config.toml
num_hidden_layers = 9
hidden_size = 160
num_attention_heads = 2
num_key_value_heads = 1
head_dim = 64
intermediate_size = 448
vocab_size = 818
hidden_act = "swiglu"
norm = "rmsnorm"
norm_place = "pre"
norm_eps = 1e-05
positions = "rope"
rope_theta = 10000.0
rope_fraction = 1.0
qk_norm = false
attn_scale = 0.125
bias = "none"
tie_word_embeddings = false
parallel_block = false
init = "normal"
init_std_qkv = 0.0357
init_std_o = 0.0
init_std_up = 0.0357
init_std_down = 0.0
optimizer = "laprop"
learning_rate = 0.00235
beta1 = 0.9
beta2 = 0.98
weight_decay = 0.14
lr_head = 0.0128
max_grad_norm = 1.0
warmup_steps = 362
schedule = "wsd"
decay_fraction = 0.434
decay_shape = "linear"
final_lr_fraction = 0.05
batch_tokens = 32768
max_seq_len = 1024
doc_mask = false
train_tokens = 180300000
max_steps = 5503
dataset = "wikipedia_en"
Each number is 500 + 25 x the weight over its row's rms, rounded and kept within 0 to 999. Layers, rows and columns count from 0. Numbers have three digits each. The size before them is the row's rms in percent of the matrix's.

# q: layer 4 attention query, 128x160, rms 0.0708, rows 0-127, columns 80-119
# k: layer 4 attention key, 64x160, rms 0.0692, rows 0-63, columns 80-119
# v: layer 4 attention value, 64x160, rms 0.0787, rows 0-35, columns 80-119
# o: layer 4 attention output (transposed), 128x160, rms 0.0767, rows 0-35,64-99, columns 80-119
q0 138:531513492455455447469483473527479477483491478548487515514501516473508460558520521496498475472517497493510515487473490487
q64 101:519498503492479458470500522542505497508474444503449511533476495497516499555483520505509535508494475503469507456543497495
k0 119:531505517488466451506509508511493459484515488514505490506518472472497521506459517477528513454489526494547506494486497528
q1 097:448508461500519550520503483480493517500486539486521487477483488546481525529501505510493478511466490514492491490514514503
q65 082:474522490539507541531494493492486502494499556454518482466499533514505525480516481513488495479489471501509504501489530541
k1 081:528513523475518437494525510544497476484508454531466529524489509478494522491496480469467519537496512494505502484529515461
q2 088:519536503533506529439509454511503514466496518510521482519536499495460522539536504481518488495510521493478468476507485516
q66 068:478528494504501542476530482486483488493482524511514491515529532541499505521496533503489518462486476471484499489536502485
k2 081:513493518481456455545492491481503526469461442509499561496520484463457500463497438531507468510510507518487509480471478482
q3 115:468507502510534549498532502470491467534544552476528464513497489513498557502494502491512526524472485505531507520561503512
q67 101:495527491489506527502508480469494484498535565480554475441505524504504501478515508473497517491476502513541498555472494544
k3 094:484509489538531529506487496485487538537486478516464486496487494523503471466504491525504461564535481498445479485500518486
q4 098:509508493466461474441497487552515498497509505530485487510497496479524499554513533490509506481503492478489485484513473502
q68 079:496500514463476471476506501516510534495470454512426563539514488516496478552506509487487515523492472486483495489527488429
k4 082:513489526501453463529502481495487469484502473489514495496517469452498504487458469509538480466505530491498524512474495497
q5 093:452511500497510510497494514449494477538508542494535485489470502493511505531527520496496540516496484508555524526541474516
q69 091:491560507485489518484530477474521496504513557497519502467509548498499530482492554499514535472480453502533482549487490507
k5 082:506504472471507514488504508514474474567493500510491493503500468527528485476459521522533487500524512469443458504505501511
q6 095:539515523479457458475496485548519525508500493497456502499493508496532481529537500474478520490520508488485457492464496499
q70 096:517469534482478479485482501541509480479497475510462518533529489503516497553488485502496475542497523493482524437507504481
k6 080:486484506493453482514506491473519468481496463492506477506511471455524536492470477530521484460505535447520528484467498510
q7 082:533542483472461526471478499507460452518483517524532491445485542513502481548532535464495540513509483537533501526523490500
q71 078:505541519507459518459532462482491479482459515520492506525507576517485511490513519517518510542478436508489499507524480466
k7 083:481491497493482474493453476514525482482491476513508504513494491501513448517468503523496477486496531428485443505485517498
q8 093:497480487509490489531481482493498503509466455487519497489540494544500492482470479512500471486521519541478483500433485511
q72 098:521534453510476521518521432492466507519519524500548470541509511525509483497512507487547486523512464487473491542505462504
k8 100:475464503455512496514519550494513542451498477500483478464482520506467458451509499508477523511482450518483514542475500498
q9 112:551475492551488501469499492536530526489484478446475524513552522527515533487467490475501458493487519507472475493496484510
q73 092:497467472504505507470477492494505481468566515479540438531519490484496494544479524455508495454483513485480489500515531488
k9 095:510527542569499521495531491480495542475501488479478555516518508499474491491556469544489513541509516497500496524498490513
q10 086:486496465512517504506504503506536534512555508473482456517490502491539503503485432530514467484523523519518471468503487479
q74 094:521493490526493470534479510499479486506496472473467509496493500523505477511473443506515444510548496468496472461471529498
k10 086:475445524504494500517475481480514498527489499514530476524450485445494504451518455478522514469517460533517522526523517511
q11 083:510538501501488520503550470534516483519529513513512471489544508510525504528517537495486530502460489523494490463525482487
q75 095:523507541527470492531522500488525521480487457516465506510530514511489509513500507514478512531460479484501515479528485489
k11 079:463478479483506471499447467494517507536514527487558486474499480510512489509462493490569496467537513494485495533477477540
q12 099:544515489500470454514500519515495505541467456517454529471512502474515478484497482514478514482507495508465484499466508507
q76 100:502495537523491456508456523535479523520488462513459518556499479495525497496491446511474473525521500522486502428486513488
k12 075:511460496470439478529497492471496514487483447480506502500501489442487483521468475524519494454495496486526527498480472508
q13 074:472494516495493509473482501515561509498461536510529464525484528498521456529485560475503495494470511471478467517498468505
q77 073:514518485478529518508502504507505528515515532450507460506525493495498461521490510480501517493473490495494484481517496538
k13 097:513521509556517497492512491498497474503498510501517559527486479506492493455468500492457503519511486487461514531505498474
q14 106:511503490460513490479510489517527520496482455466506496531520453462551494504514470500489494462519513512483457481468502515
q78 108:484481500459543499537483536534527516522492493468494495474515454510511480508533472479469510472527528516500498458493516501
k14 089:538474518501486473466496495521461515529525506465468538454502490516475550507504494513491488542497499525453525509497521486
q15 097:511515502506473495494516506508476525521476523472497514497498495500526523534533503443486482536473506497482473484533524538
q79 091:530496502493466486450492485521494484454496513515509511494553491491502566545468496479491466500459501484515484498476491483
k15 103:443527487490518544460511486509525476464507526528518501535505482500515506544500510511494489472486527456546466492471510523
q16 079:525490546514486467466515518512477506545519511543508525492504500480514518501525482478468488482497517524488494465495501500
q80 077:483469528465495486489481478502487508472515490462516513465491472486480499528524480500504502539534489456465483516497517464
k16 102:517524541488467494513515504531492521483535528496515514490507486502525490514519490511539521490498537510540494536476486509
q17 088:492502468461486446512478513487505540508473468477452525475501469470540500492493491525490509482498476505490506471488535496
q81 099:502494534507484448474486527526489510532470467507440523520524466467500511493486468513489495499491492526505493414495510503
k17 070:508450487437473463540514497483495499468482474490504491512496497440488490507453479519522507453507519499526536482473489474
q18 103:508510512512479524516509531493503537523478514483508483475545548488532471514495495527487526490502495524480455477502501544
q82 096:482517473511537516505508488517519528498516499491484485484493492499493501505507485533483532536500512481467475496518496534
k18 102:511488487497518498489486474492519503512532508521511517503467512518515504493483509543472484498495472486486517481497527501
q19 086:518504456517525492504513485475517524460501553487540487517522473537508497477491527473532506469507485534490503493502463523
q83 088:553479479452529485536503530491518531501513548467512455466525535507519502516514500471524460485506483519498492524483448483
k19 080:524534490493497522460522511493494506495539527489498495496489548523500520495490551478472516551477534494475480520492523458
q20 090:528458503471469487511505517488521518502465494467490452490478473496481484489497529505528512468523493510484520513451552504
q84 087:543454492468481485518506532523503547523510498468492499492501495497531473473499495511505497495491483504513516442512490487
k20 072:492471516487492467517481491470495511493469475514473510496515470443509518489481479522490525496510508506502521524481506470
q21 090:478536479516540520504478492504552471448480494542526518545490492503483513505518454486564507501515555496460505514475485469
q85 083:550531443495524516541518532482488468497499514533511517475452527540496484512511497496517468467508504510494524480479489509
k21 104:521481490517529525438521493495487495569516534457512481451543490524460531481504531457476503536488461532497486506544516503
q22 106:509539464475514463504535479529517515496500502485491510463525525464536482493520501519454501507481536497504502509504491498
q86 115:501530522500513455497514496536513507529528467507471488473551474512469460468477511498455527499536517526457536464511491473
k22 102:498486505533485505457519520552495493479513501482502457510478499478501497513506550509529507489514507547533495491519485510
q23 087:548496501527453514504491516507457477505484499467526459482474502477489456497490533472482536480460478544473510512521496477
q87 103:532488477479477489522491486541538537478436524526517521532498501480515521531526504533518522534465524514463493530524494559
k23 097:426493490453547493566496500476494459498528474505504527513488522500470524467498484562496532510514494497502486495438502493
q24 073:483521505522537490531497477520505506466548441492480528527550518547507484533506499462527465487509493515529524511464458478
q88 086:486537438534563495500513504510517521491546485553458443498546525535465499502487544541495517516509522511501515468532492508
k24 103:521475507499507548481450541514513471506466547493478532458499521498517525501537544484469533558496484533492462505527512531
q25 082:504513532550484531507480520507505495481464531497512459458523524528456509508480502485500515518465513486474488515518496532
q89 106:503560475508487521465508483520502477479537510506523463480529527487509480493502535472496510470502466469538467520498470545
k25 073:476510518523502515488522477471515532489493517490494491488492468546503440443541509517473482530510500516493454511505521497
q26 101:505472531493482464493494528525495508516523464514477499526500507493474463456543495507416489541548466500501497513455479494
q90 101:521477539450499486526488528496553478507514448464519465512516464497532510522514478487448471509489518443470459457526520506
k26 104:523507501517491451502506483484473497526485536563502538493512467456527508516496522522533556464477503519539507540489506543
q27 095:504502524512483520521492515474516522515427493499536493475531510493447493472503522514518540508507475495440555522505483491
q91 098:519537501485467498476499477488502534525512472499499484490447511485497481463527527477475502515533457486467527493512473432
k27 085:509450522524517483526529480521502504534520525493525477464506477517488501484461500513496468482499492503499507515477499532
q28 097:511527486519502520525536519452487512520460501487532482499484537540457500544505520461486522538491503505486484520525516501
q92 096:510521475491473504490493504497531490454472522483542510484528518498544479509469534459476500464508474494503492518499505547
k28 070:471519495500538491445474478510489507497490533512507512499518490514511500491484521449504478485494521487518482508510521509
q29 082:488461486506483521464523503456496530482473500520525526520479480509478494525511546509522503498494474477504488505510505526
q93 091:498465452482531485530516510507493545512485522531510544533468435510506498470500511549453525519497473501458584475510491449
k29 115:507525532486489484509489514533464492484463478484498519483516452449486527457500457493518499497489499495515518486475468507
q30 099:479447529521493493499515532476504478479510472565542513468539482476553477517475500503512539488537505498491492480537476528
q94 088:483475491490493528531498525496494545504520504442515469478474563511493506496484527479492495483526475464519462504510506534
k30 090:506532488483557498482551488485485549534515496536508448520519538499487512479543442529466478532461469537506516499534529500
q31 112:506492496532463523518453453465517537522494502449504515459490523507499499527504472497560487485442512463477487514491475548
q95 102:484520491478456494493486533535511514502517491507477480495462491522539466526542513448486489509492509482525497489494525560
k31 106:504443508517511466453505514506499507486465517541551536502475496525487474475469510528496494487542492479516482474524501467
q32 087:517515510512473503541508483523498489493515510542567449469487498544478471516446516475509439484500514526485487441490537508
q96 089:523468445493490502516509501511504471492532519507517492453429497495508477534465545475488528438511464471527471521486532529
k32 115:467528489492539543423471499508521491496508541496489513485492512565497512532511516471479508520496513503477490548519538495
q33 090:483526513518536511433493538491480510523519522536505515529504500519519489534496521497459514500491470510540481517511491566
q97 093:460540492491512509495488531496498475506501521498489514515498500500553550520497519471488503490499470499508463539481516534
k33 067:485552503527524523481528508507503475482516524496531498502487530551504472498511520486516532511483516483495484543471513512
q34 100:484490521558450495495550519498488490518467487459503548476511492505525514499480540523517532504508487443513510513490470553
q98 107:479533492459506485485571493510518551494513520494546513518485527484524508482533560522476527489490478481488522523478504475
k34 096:444548568529525536540470496491493508478500479474485455483499521543487503486481499558508488520451504507492505515492540534
q35 098:493490514563523482499487508543457540508507516502467510423464524478511546491523528488518498505470489488543486482541488474
q99 108:481466507540458486509527529517475513489504519462512551538489481544532502486504516512505521547517472455523483520499476504
k35 107:487521465487503514484516475510572477531491473489512480491480505500493487504495513520500493494458538466510500501500482540
q36 105:509497509534495496502508511505479493519501485434549538442529507484466507492528516484497472519464508484476484498543502493
q100 097:544503530489478501427539505520469491506468515514529519477566485487503513492482502505520451498488523509526512497504485455
k36 096:500501517481516467531468469497515488485513462496520522460525483501510513485508492499514542474515495507545477491513506509
q37 099:533484482536494500518511516494484510500485524494492448514455538442478502478502464485528570533490508522477492483495501491
q101 092:551528487509492484573502445478510500495527493496511518504504502435480517481519493458499501508533470464456522538451481527
k37 095:469460503495471524517507495497491473534521487463473451517463487521520510495512463489498512545560500506538488500487493539
q38 085:456499508513486508509473490447496475513512543472481509495531493472475486505531506503486513498470512488545480545486494524
q102 101:495470500518448512476528504484509501516499512523574469501521496518482482494507519485496516504457515539532496498476553475
k38 112:502467520457487500539493484494513464500492467509465516497496496472495511475483489471516485480547492492478517486499485507
q39 088:529439502497468516482499465490486496498530491509537518477510455528500479477482519487523479496541495543481489508478578485
q103 093:483452494493527538510512523510498520465517506494511488510521426528488466427499486552493516454539493513506491492502503481
k39 076:516508496479509469495519496474517548485480522494451526528484528496531479527511512511500482528480466546474533496478523511
q40 096:520509483506512504553509505490499546535564486444513453516512518521513508468510464483469506529519487510460521451564496482
q104 102:548495502488559489560541515451512540496504510497486452478510496494513506482484481508509471502481532484510452456528531499
k40 101:538512491499505511494472512487487515529498539513464472526515489500508538518512507453515514514490482538501487516508526563
q41 102:427500500489478527517494531478538471480469484530466536571513478499518495551497493512484492438503472498510503525463490515
q105 106:501512525516504526467480546518515489454495487498509508480469535526538501535480520535468496495493464495521461498457529489
k41 093:474508526434505474466566475497504495498491501502518495474472501504513496454518510469539492510467487529480537532503514473
q42 172:538466504474450434517496500518484489503506443480474527508524474466529503491486470515470484501515474515490525462496502496
q106 181:528470539479472423505504521498472497513522464506457491506488479462501500474490448511498503509518494523504513469501518465
k42 049:515536496497548571483486504492487526534479548477471509523492524541537489524523523486493509511520472490491469504506480507
q43 076:553484495482461471477533511481513431502440480490489533423487514488515494528456489534450504528496505441517467497516460542
q107 078:517489522456454477498524435516473455512468448515500500487525493483522492491510505453488478473478512524476494528482502498
k43 240:482532478544536547475491510503501523503495527513517503513500503556478496499516522482479501525507505482483476504512495511
q44 126:491469509476464474512485506475519493475484481504486482496479472454522500555484492534494517465528497473512512539469495496
q108 128:522479500505453457532506493513495464504489470483480523479473464494509513517499503509525538450514508529527547485511508502
k44 068:474498502491549562483513507520530506505502527496502498507503550550497480485507528482473499530512484495467485511483542484
q45 090:454512477462480480504448533518480512497564512464442550549490504473493465497535479466452507527498484527525493484478498484
q109 101:503493521541535478462482547503486483524525468526475509523494526489486511484483468496512501557525526517507552439518509480
k45 163:494493510537528531453498495513518514489489520489522478512473476521509484510523534476521499511502482511485450520524513500
q46 111:524484514517459489523528486493522506488492496505495456491472515510500432546484507524452507527521462452472505480554499454
q110 107:501532507521489483501467493519472560483455512506499447471475532466490496497482525481480484539518497524473512452489502481
k46 105:499509504545503501484529511477496528505529510523487538484511523530530517488574469488487505504460504517507549493514486481
q47 097:529533462512522508460473493476501515485514516539492503506519551508488538490490494543550504483458490505498517492519514501
q111 104:513513468457483478503492484465498480508510479504474480478465534503492475522537550560529552518521490512481529486512453457
k47 100:511485494529518583524518511503509462484521500518486525478484495539491504507473529451503497536466481498503490513492530505
q48 110:442520490486506501513519478444523529504523507481544512512511474531476489520515533539478499449525531505497476513493533494
q112 110:455521519459490498497503478470526479507515487490446545467440516487524503489524555507478509491456498493534518537498505508
k48 095:489464464472460484494490564526469505493484493517497478452490478506498543493488521505496498477480483499509521490496488451
q49 099:499484523490470463491463545522476488513492519533515479505487517478520468498489532530525472482505529469505462455519517500
q113 115:485532531476506516493509475497465463510501486440475514479512500489486495546553514499467488498512491461461512503535484508
k49 114:539540458482488471521498557502525538486497489481513534455501492482457494480512487504477535483454484491514493511537539418
q50 102:494458484502494511496494514496505497499490485512484506481449524551491484534462552478511479453511479488520523498447480491
q114 114:495534471473476515522533464461508527480502520479542470457457495507493471538518523511517528526521476499485537535489474499
k50 105:494482546481482490501516541538491517477503512487491519540511501514504552467484548507534512478456498514501471515531547516
q51 107:538511511437500531461519533506490475498522480531520499524528533484502519508510463485468471530491541521536490447543484521
q115 106:502465487447499517500489479497432493515513493526435498498490464499500505540495468502518465517520519534508467519446517516
k51 105:498460483462464498515475504508492499516528512534517487539491477525519477520506478475487545500534504458510501523506465512
q52 104:475530476517491480485493513488522487459500528493459451491479536504535479519507484515513509471462513476516536509501498495
q116 102:513523509513515462456494490528482462566537475507453498517474552486529541478542496513521470493467463494528505474534493457
k52 090:551546476490488534487477487494501500450471548489526476500484488523459451492467518516485528513526497533498458498502513472
q53 100:514530509529499505541498463468535473526532488489512454514533489487487487502482496469509545498570546498496549527563486506
q117 112:519528555494510494529481485469487541541496502502486483478510531491495490459537497455500501511478491491494455512540532487
k53 108:487521486484539511491494543521512484528515508535491465489526492510477512475476521508494496500493494526492523461483487550
q54 097:496477487536481520473519517517493481527518494553468471542496473489519525549492497498503485491496483455474517577513498411
q118 107:522532499548526460486462545516483514522512509501509507471468523514522552508471480496487491509536495504507538521518487458
k54 103:468501503502521540507510505501499525517464518474526528475528534546541485502542534536529511516467463501460500493523543534
q55 101:505481507520481508467531465481509512521562483510464470459538531479496515546496507532544510493513494456510483544487536500
q119 115:522508494544490513494512443534483496567493472502534510492488521514508538527459527524521474509481488489459519467515505485
k55 101:492492503511502487504500499525531526450481490503518492494527445485465475488504456489508520493495522485534526471497509508
q56 096:493485538513475495513493503491513484490495518539493492507482505474487515464500442466539576534448505463498520501510507521
q120 100:517477488463492478517508454535495498500556491497468489496513504465490486503529506473485520498470463470458525514515489507
k56 094:491482523505544563496485520497514511490487544500507491526538463536506523458514482472482479522510473487513476509512506515
q57 104:504510517484510524512516492538486513484503504547502453484449527493458531483482508457487473510514476539489541503497503455
q121 107:524529492498526538517519489458496476495501501475480477479512515512492536526489537483512508501487486457524523547529523504
k57 102:535458516495483489510497526511488520500491495507467482544568527504454462516465476487539502498503506528493519502472501548
q58 107:524469470486499476491525475485528524468530521517526493479517523466494510516462470499543519507480529519492491475540508476
q122 111:475472489530445506513517507511480513491464525468513511470444560481456478526490498502507504530511488515484534503492517552
k58 102:493504457512524566460526501486525535529532503487497482525471512525540484499524464457480488522488457502519499523544514447
q59 103:535463497509470485474572512463495481489499503466499519502571500508504505515514496493479519469485462523485519560468503525
q123 101:532467454525517509493486520480552531514492505522551443460497481443520503478485489487501515489461485494510527519516478472
k59 101:537529542507525494506511456524478538487460509500464501522511511488496512503513474482490487526503512495534469467503536494
q60 096:485503506522464499489563503454498514495453517500490524556484480523502472540524543486477466528496487478502492532453540565
q124 103:490484484499496497549487495490515507476463482445518490499515495516508469525511516495468499526483465477476501503469547480
k60 097:493519490507506517502508480524508508465496480508513536487479505483490493489480485484520529520484500470529510519466494493
q61 103:514528499446534512490470511504524494488439489525520478459440555497502541515515528503495483509449553523456521494486462493
q125 101:511560493508526517529476499519507478515477502477498482506505529490476538509478492513542491479482480511500519525520480499
k61 102:521502499497481485510546509505510528515512492505505512519554494444453482509488492528480517503517475489498490509524556518
q62 111:538531497501485491477496502507513509490479482465495495479563514503455545482484492492543524497492484518491492487554488520
q126 093:548535480494499494537475484479545450490474500489531485451524511535509501497511536487523503529512476508460500459495499541
k62 099:471462499518486505534509478480476494541540514490459471532522534468578484479473467500504511537503499476523485533501522505
q63 109:543528497521515506463506532488498502472507528497533509450530516476484459497516484529518500460469510484523480458502506533
q127 115:475512501505493479548494503501511500514500471436510511508456453510519524514536510492507478477492514514475463516486484535
k63 109:563501508482468472498480496529517486502490484497483508533449557469504490519437465444480504521522519504473510536505501479
v0 096:514494533467500500510475514509520482478582503556474452523534515510509483514504497483478471527506501477473500453509538477
o0 096:473481505521490484478460487466520490481475461519491465465508490510512529501474511487489462454511471479466520538490510498
o64 100:503494543491465518491491469472526499467474470458461503471540476492500523500500536468484488488497458482518559526509488492
v1 094:500487487464503529522436489488520505489521506463501526468479511489485469481505520543480509475463520505530451480476489464
o1 099:482456506488492528469528487469501493492530492491545461544433551494494487494499529502495494468554501519511508529496526479
o65 088:503446508529536503517516489497491470510539527503512459513410498534508486500498494507490514468554508506495510531491488482
v2 102:514506482525505477461555466470546530524521497479518461508491474491476556491499532460467497517509486469527533507471521518
o2 098:520526497509525457523481520484476500500484540537481558510505477520502522488493496488522504492467484476500510454498497528
o66 104:500523508485521491522489524496477515492477510532471539542506515507513544513495529491504519497459477480504533480534497525
v3 105:492512531538529509523506534534518472511504500468561488502517516511516493504475512534523491541509473539523498453511505494
o3 099:531529488520503504501501524473498518485538523455536519476487512549526486486511509484502534456529516509491519489532547526
o67 114:525526473526526531512491509508481513510515518475538490449486513530511475504489537491481515497502525507493490472492521545
v4 100:474478529527490508481515500477508538484529505482534460489502473501496510523511515532499544492510510496501482494444551486
o4 088:460534492533542516467470526535494477499491560497502529522500504502480518500514514495511448527495518525487510523480481542
o68 108:510509513527532490495468486534478504503495575489501494513449515498490489489547502543487456539511497559472506513504505513
v5 094:527533455527499480494515499463528500512489484519507543500454501484525503505491476516516502499497560532529509514549538492
o5 092:492516516528521501560470498473506516484473525532496494559508513509499483495450463516531539541513493522479511478524538524
o69 094:474521507524562501577459494454521504507540513495525503502500565488525499523498518557487532508514507482518482536519534497
v6 098:491507477491481509492498448520451496487499497484511502534507492533513484516511497545479497521490448515480514499492494454
o6 098:503518511549476500492505465505477484523490478482531501480500470479509518495518486500460449554496538493532508508485506470
o70 102:493511476514475498478558459498526504474494490472536487508505511480474496486505508479480485499485557528494477462476495438
v7 102:542535448502525499487531537467493487513487516502505446501504525467522457476491492513469493505497489487537478541511481518
o7 103:503504544527513509590482513543488491472474501510494520498485499559495528467434555477534536468470511464509484493508494527
o71 100:493500492521532542559466523519505508501503513544532498490519517528495531490460561465512536454477511470480479543485468512
v8 104:508490516506499467502505458496470526558525499502486498519526473522493560531485486514493497503565485528512519510449516472
o8 097:485500455491497503519497467494447506439557481491472516491507498472471501527497514502490511494504487525503550489491463471
o72 110:532499536518466500528539488504462519453501465515478515503527548506481510534515485523526519522481478512473555469486510469
v9 089:490500469515527493521492534487459471439509514564468504548527481486481501488528495491462498496481501486521501492462485491
o9 094:481470505495549498530451516491532474485535503492497457559528500512527536467553449503473479482477481481520497463498470546
o73 091:488454522509535519491464512507455501476534511509482458556525518458516503507516509467497515478471458501497507542464475549
v10 097:527467541488457485494501465473419541518515535502463559502510460487490526533511499481471525464530491509484517537492475472
o10 098:528530474477510514492516469522474490485491462498488546524483505480480497543525532511487488512468540497557537541538492463
o74 100:505520510497477493485505491500468496502487522527495520512483474516502503482554461512515486477519496499507530503526525453
v11 096:487485500507506508497477517479522511463543493515546501476509453549473508562481494503503482541506491496533497494464467503
o11 093:517546501482463501478511475497487536510453465531522560440461474481501477516461552524478523488507506496507479534440505512
o75 103:463518519487484534490471539505521517533494514513498516448500441503518468498478448519486495493481504521520502492485487523
v12 108:520523493524491475466508464493520484436494493515492511516458539506462510495488506500498493491490468500512484502460489459
o12 102:528537530518515482521480494530488469451476506509534509515450496525491493489505521470526525473478496465513546493510562531
o76 109:519493525507498473494469500508503471478457534498514480517449466484493489460520488480500470475507495515501495493480545525
v13 103:476536553486485508543532507519493534486495468481512471507451507514533516484473504568498502506469452477471461490503480462
o13 095:484471503487508524504504472516486510498480488444511454471502515452462475501525567474513458496517512507474500509512492460
o77 111:528490526520528513539502482501482520485488495461515467482470524471469455466491544491493431501522542530439459492496526432
v14 102:485491509535518502507499490467472476494485538530516519512490473504496495528499522461448454489432452490505478526491515485
o14 097:507517522529487477476510484516446494476452548525517464441471483490487522510501475522532468534517502504489470515470482488
o78 108:504545496484501520483504505475448519509504507522484451462471502485493472510496476500489512496505478483535469520496468501
v15 097:492501533490497481485508531549506526533505506496497438518494530461515490493453478496445464505481486496496453476527517528
o15 091:512506484494483476554530494514504502535474516492465519451489511505479529512493532487549469485509484506493496516475513540
o79 109:523506470469501520555476508520486508543534455527482527451463502498465551514478515479493493508478483486516481528504487508
v16 102:480517529497502504529516496486492509493497508488490519500525486536534493482500495532519468521514511513454462502519529504
o16 096:484460471484490528499546508480507536490521471527474463448499477484521475529491549493505507450516481525465467505496492461
o80 104:517501456517490519540522502447498493520495470515490478458494504494520454495469518492497511497496504513448483454460522455
v17 108:486523512506521510471523483453540508509499493504493519560513507507446484486521530488522528498493511544535511480484534509
o17 099:526500526552510447452458502475480517506550512495522513537491458544515501492559475518516544505505501508509530434505499524
o81 110:527489503526491433447490489466499494509550509514526499556420492515493484525541512540505533503507508487537526439472502501
v18 102:537473504524523505512526478499501461525527490488483485527461500511488501512469494470508496533497480481440528521533553519
o18 096:521513486486505530504484498488492527512483489502519501505532466497487504551478520483504455510482504480492523486507493465
o82 107:530532461466463531523514482461527539522475466511554484481511491495497495533476528503507475522472503492524491477522538491
v19 095:497543510495512526485553514519523508522525509488515488507488461512546491509507482494505470473479520507500469538516546490
o19 098:509514449512491514485492543483490489552513512489506476426507479470534524497498475498463533459504495529474466506485475430
o83 096:515575495527572486548509521499510523498510487548534485487499506502484490519472520514469543503441490471492495476517484415
v20 099:554522529473497508499547492466518560516463464502479507524524444479568499514505519506481493520457456476527477510508471466
o20 096:527516504516536468520507476498505530506466449509499493464488488493538503543531520513513497508513484503494498481511483488
o84 099:514509514507492493508509495520472503476449524469503529486440474476540483497543514525529437486504505504493479502484483487
v21 106:514475508460491513510498502515515516495480516510515519519527528479526469519514535504552513489555512529493499492523497506
o21 098:490514545516475461499468497504496505487535520474507528519492504521511498507582475524513491533520484549541524531502519543
o85 113:482476535473473511479471497535508494473494503475474521445514487537516510521539455490517493472533492487502491557491496567
v22 100:548565542516526490472527472524506495479508508517543509543535508475520491499559531464517500518504512517493555509513496504
o22 100:517522513495509469496466526480494505501490525492519491494531505522498518523581436519496487533450469487511517463535455540
o86 102:517554503486478438490509496480510514456493510484523489517502528544504509541545496492494514542444490502518504469503484496
v23 096:519484521510501494493472477482494530541522531499476496503499518460490488486509466526443541515511532507529504478528492478
o23 103:504478485473510482550496518493519500485499463532472543599452528546484497487471535520514533462501508495517506514492523494
o87 102:480492481501497509561493509495503523529532484515470523545479504567484520496481516518506563496491492486521525495517506493
v24 095:492488514487477502532562460499493491514464478517507528475541543536489496524504504518536520486464459494439511482519512521
o24 086:497458475490495487414513477493508522509560498479501474538501506496482456530532486517500515533527486536477450482461500490
o88 102:502453481482473504406538476485506503531518506453476496527532503507467478508484493503502509450486499525493465472499503501
v25 104:482532530494480492461496495474567505524442497486471468502535545496470510473517532504533505474464524478523512496448461502
o25 101:512503512464518469520484520479505492463469499524520501515426492542496466477519519514530515452525508500479485481478525504
o89 103:515491506502464464479536519492488485498464516503466534496481513514506490485525506499522551461526499526481512479427518495
v26 110:518492478517505478502506502510481496484555520488500490496487502513509517512483468543479498512474505535532467449519488453
o26 101:509517523545488527505518497532500512482444481529487510525469513514488535498513472492497549493480514493459521518435502503
o90 110:516502499548483524482485484534531496476496494512528525474469501480472508504511471484495499507466520481469492500435538471
v27 095:560486513485486523508537456467472486509538496490509427428482469507458489512489511514493539480502465499498450464484531544
o27 094:486528507495498530483553496527484497490523494528558511510527538511484500497427561453507540479511486472513486549486492482
o91 099:520524537503505521462554480500473465539489530517530526542514463501454484501502530484513491495486491517483535505501528483
v28 099:519496496485506484514542492441421500527485536509511527516511545507527504512494487505461555486524475492463512472524464515
o28 096:522524485507502481532481451527500499518455484501507481484553477556496520464512492486530534556513482486523492502482492498
o92 104:485504492503514481468512505493516520524539483502498479558598491511489500523508513479521542515540498469522503522509477478
v29 095:458506452508513522501467483484453465514478517534508508480484457496538457512516521486534475492465498520514507450526500505
o29 101:531518515523504465522502497495461523478557497524551545472474504520506462488457463531531524533541494531487476528511516501
o93 098:476469517484544535487482525497480497477544495518519503467515492547497444535490455498517514493533499532508457528502471568
v30 107:515497490502508485547496552456509502501505504452476492477550489528542514490475514512457503470541471395502462473490520524
o30 096:504473495450482489522484509546523485517460513466507508509512520482503511450538541529480461436481513486521452512489514490
o94 115:509518483519493445506480490522544511510457541491507475514577542531511515485506569504491494469524490477483492503507487465
v31 107:514483444525515512465484508483511518487444479490527493545473521497456518501466508499494513518514489533478472477457502524
o31 093:504496518486570475518521504492489505508557496474481510550505471519481473519497525487483472521525516514524513486487495528
o95 110:497432498484544504505548534491490485540554499468478528546481531482477480501485519496475508496486509536488485496490517555
v32 096:506472477515469478496441447470481492512496498486547499499499451515495434524451487494497454487487434529478464494505508540
o32 098:509525508527483499516541462484483504518471514480530555471493526504512481522458497524508471530515495501504497552492517495
o96 098:527509491488501488503531485468517486545494539486518480479459495479522502527472495516512498505534533517510486509490497497
v33 093:521506467500480508497470514492475501505462492509515534511505495525531453423536488491503514496473439475484485521533538489
o33 095:504488542491505473529494511488481509504509505457489484466531484483549490492548496491474481511473498526492461524503515428
o97 096:486467522505486484520517495502531482501519512461493513545530524533540455496502482497522517522478517533510485524482466460
v34 097:489480548510504511501460504538506509515521480529474535500452487487502514494484516508484485491508466495464479511544516472
o34 092:516465507486473480454526492495499519548559480465474479489515468428530487490554460508484503499515502531477488498519501494
o98 100:527495498448485472500492494489506483493518475516458459497515466482509512499484476454486492484528520493479516500528507493
v35 101:506495519492490511497557441500549454467472517498519466505513501496505525524464552496529487481482512497480478472497496521
o35 099:497548468481510499532500491488501480509490525543543530510494458541505499540452473502549520536502470511509487503510532490
o99 104:487544500468517517481539521508518490507446520497515509514510474527497496539454484522547497511478484521527479505525530490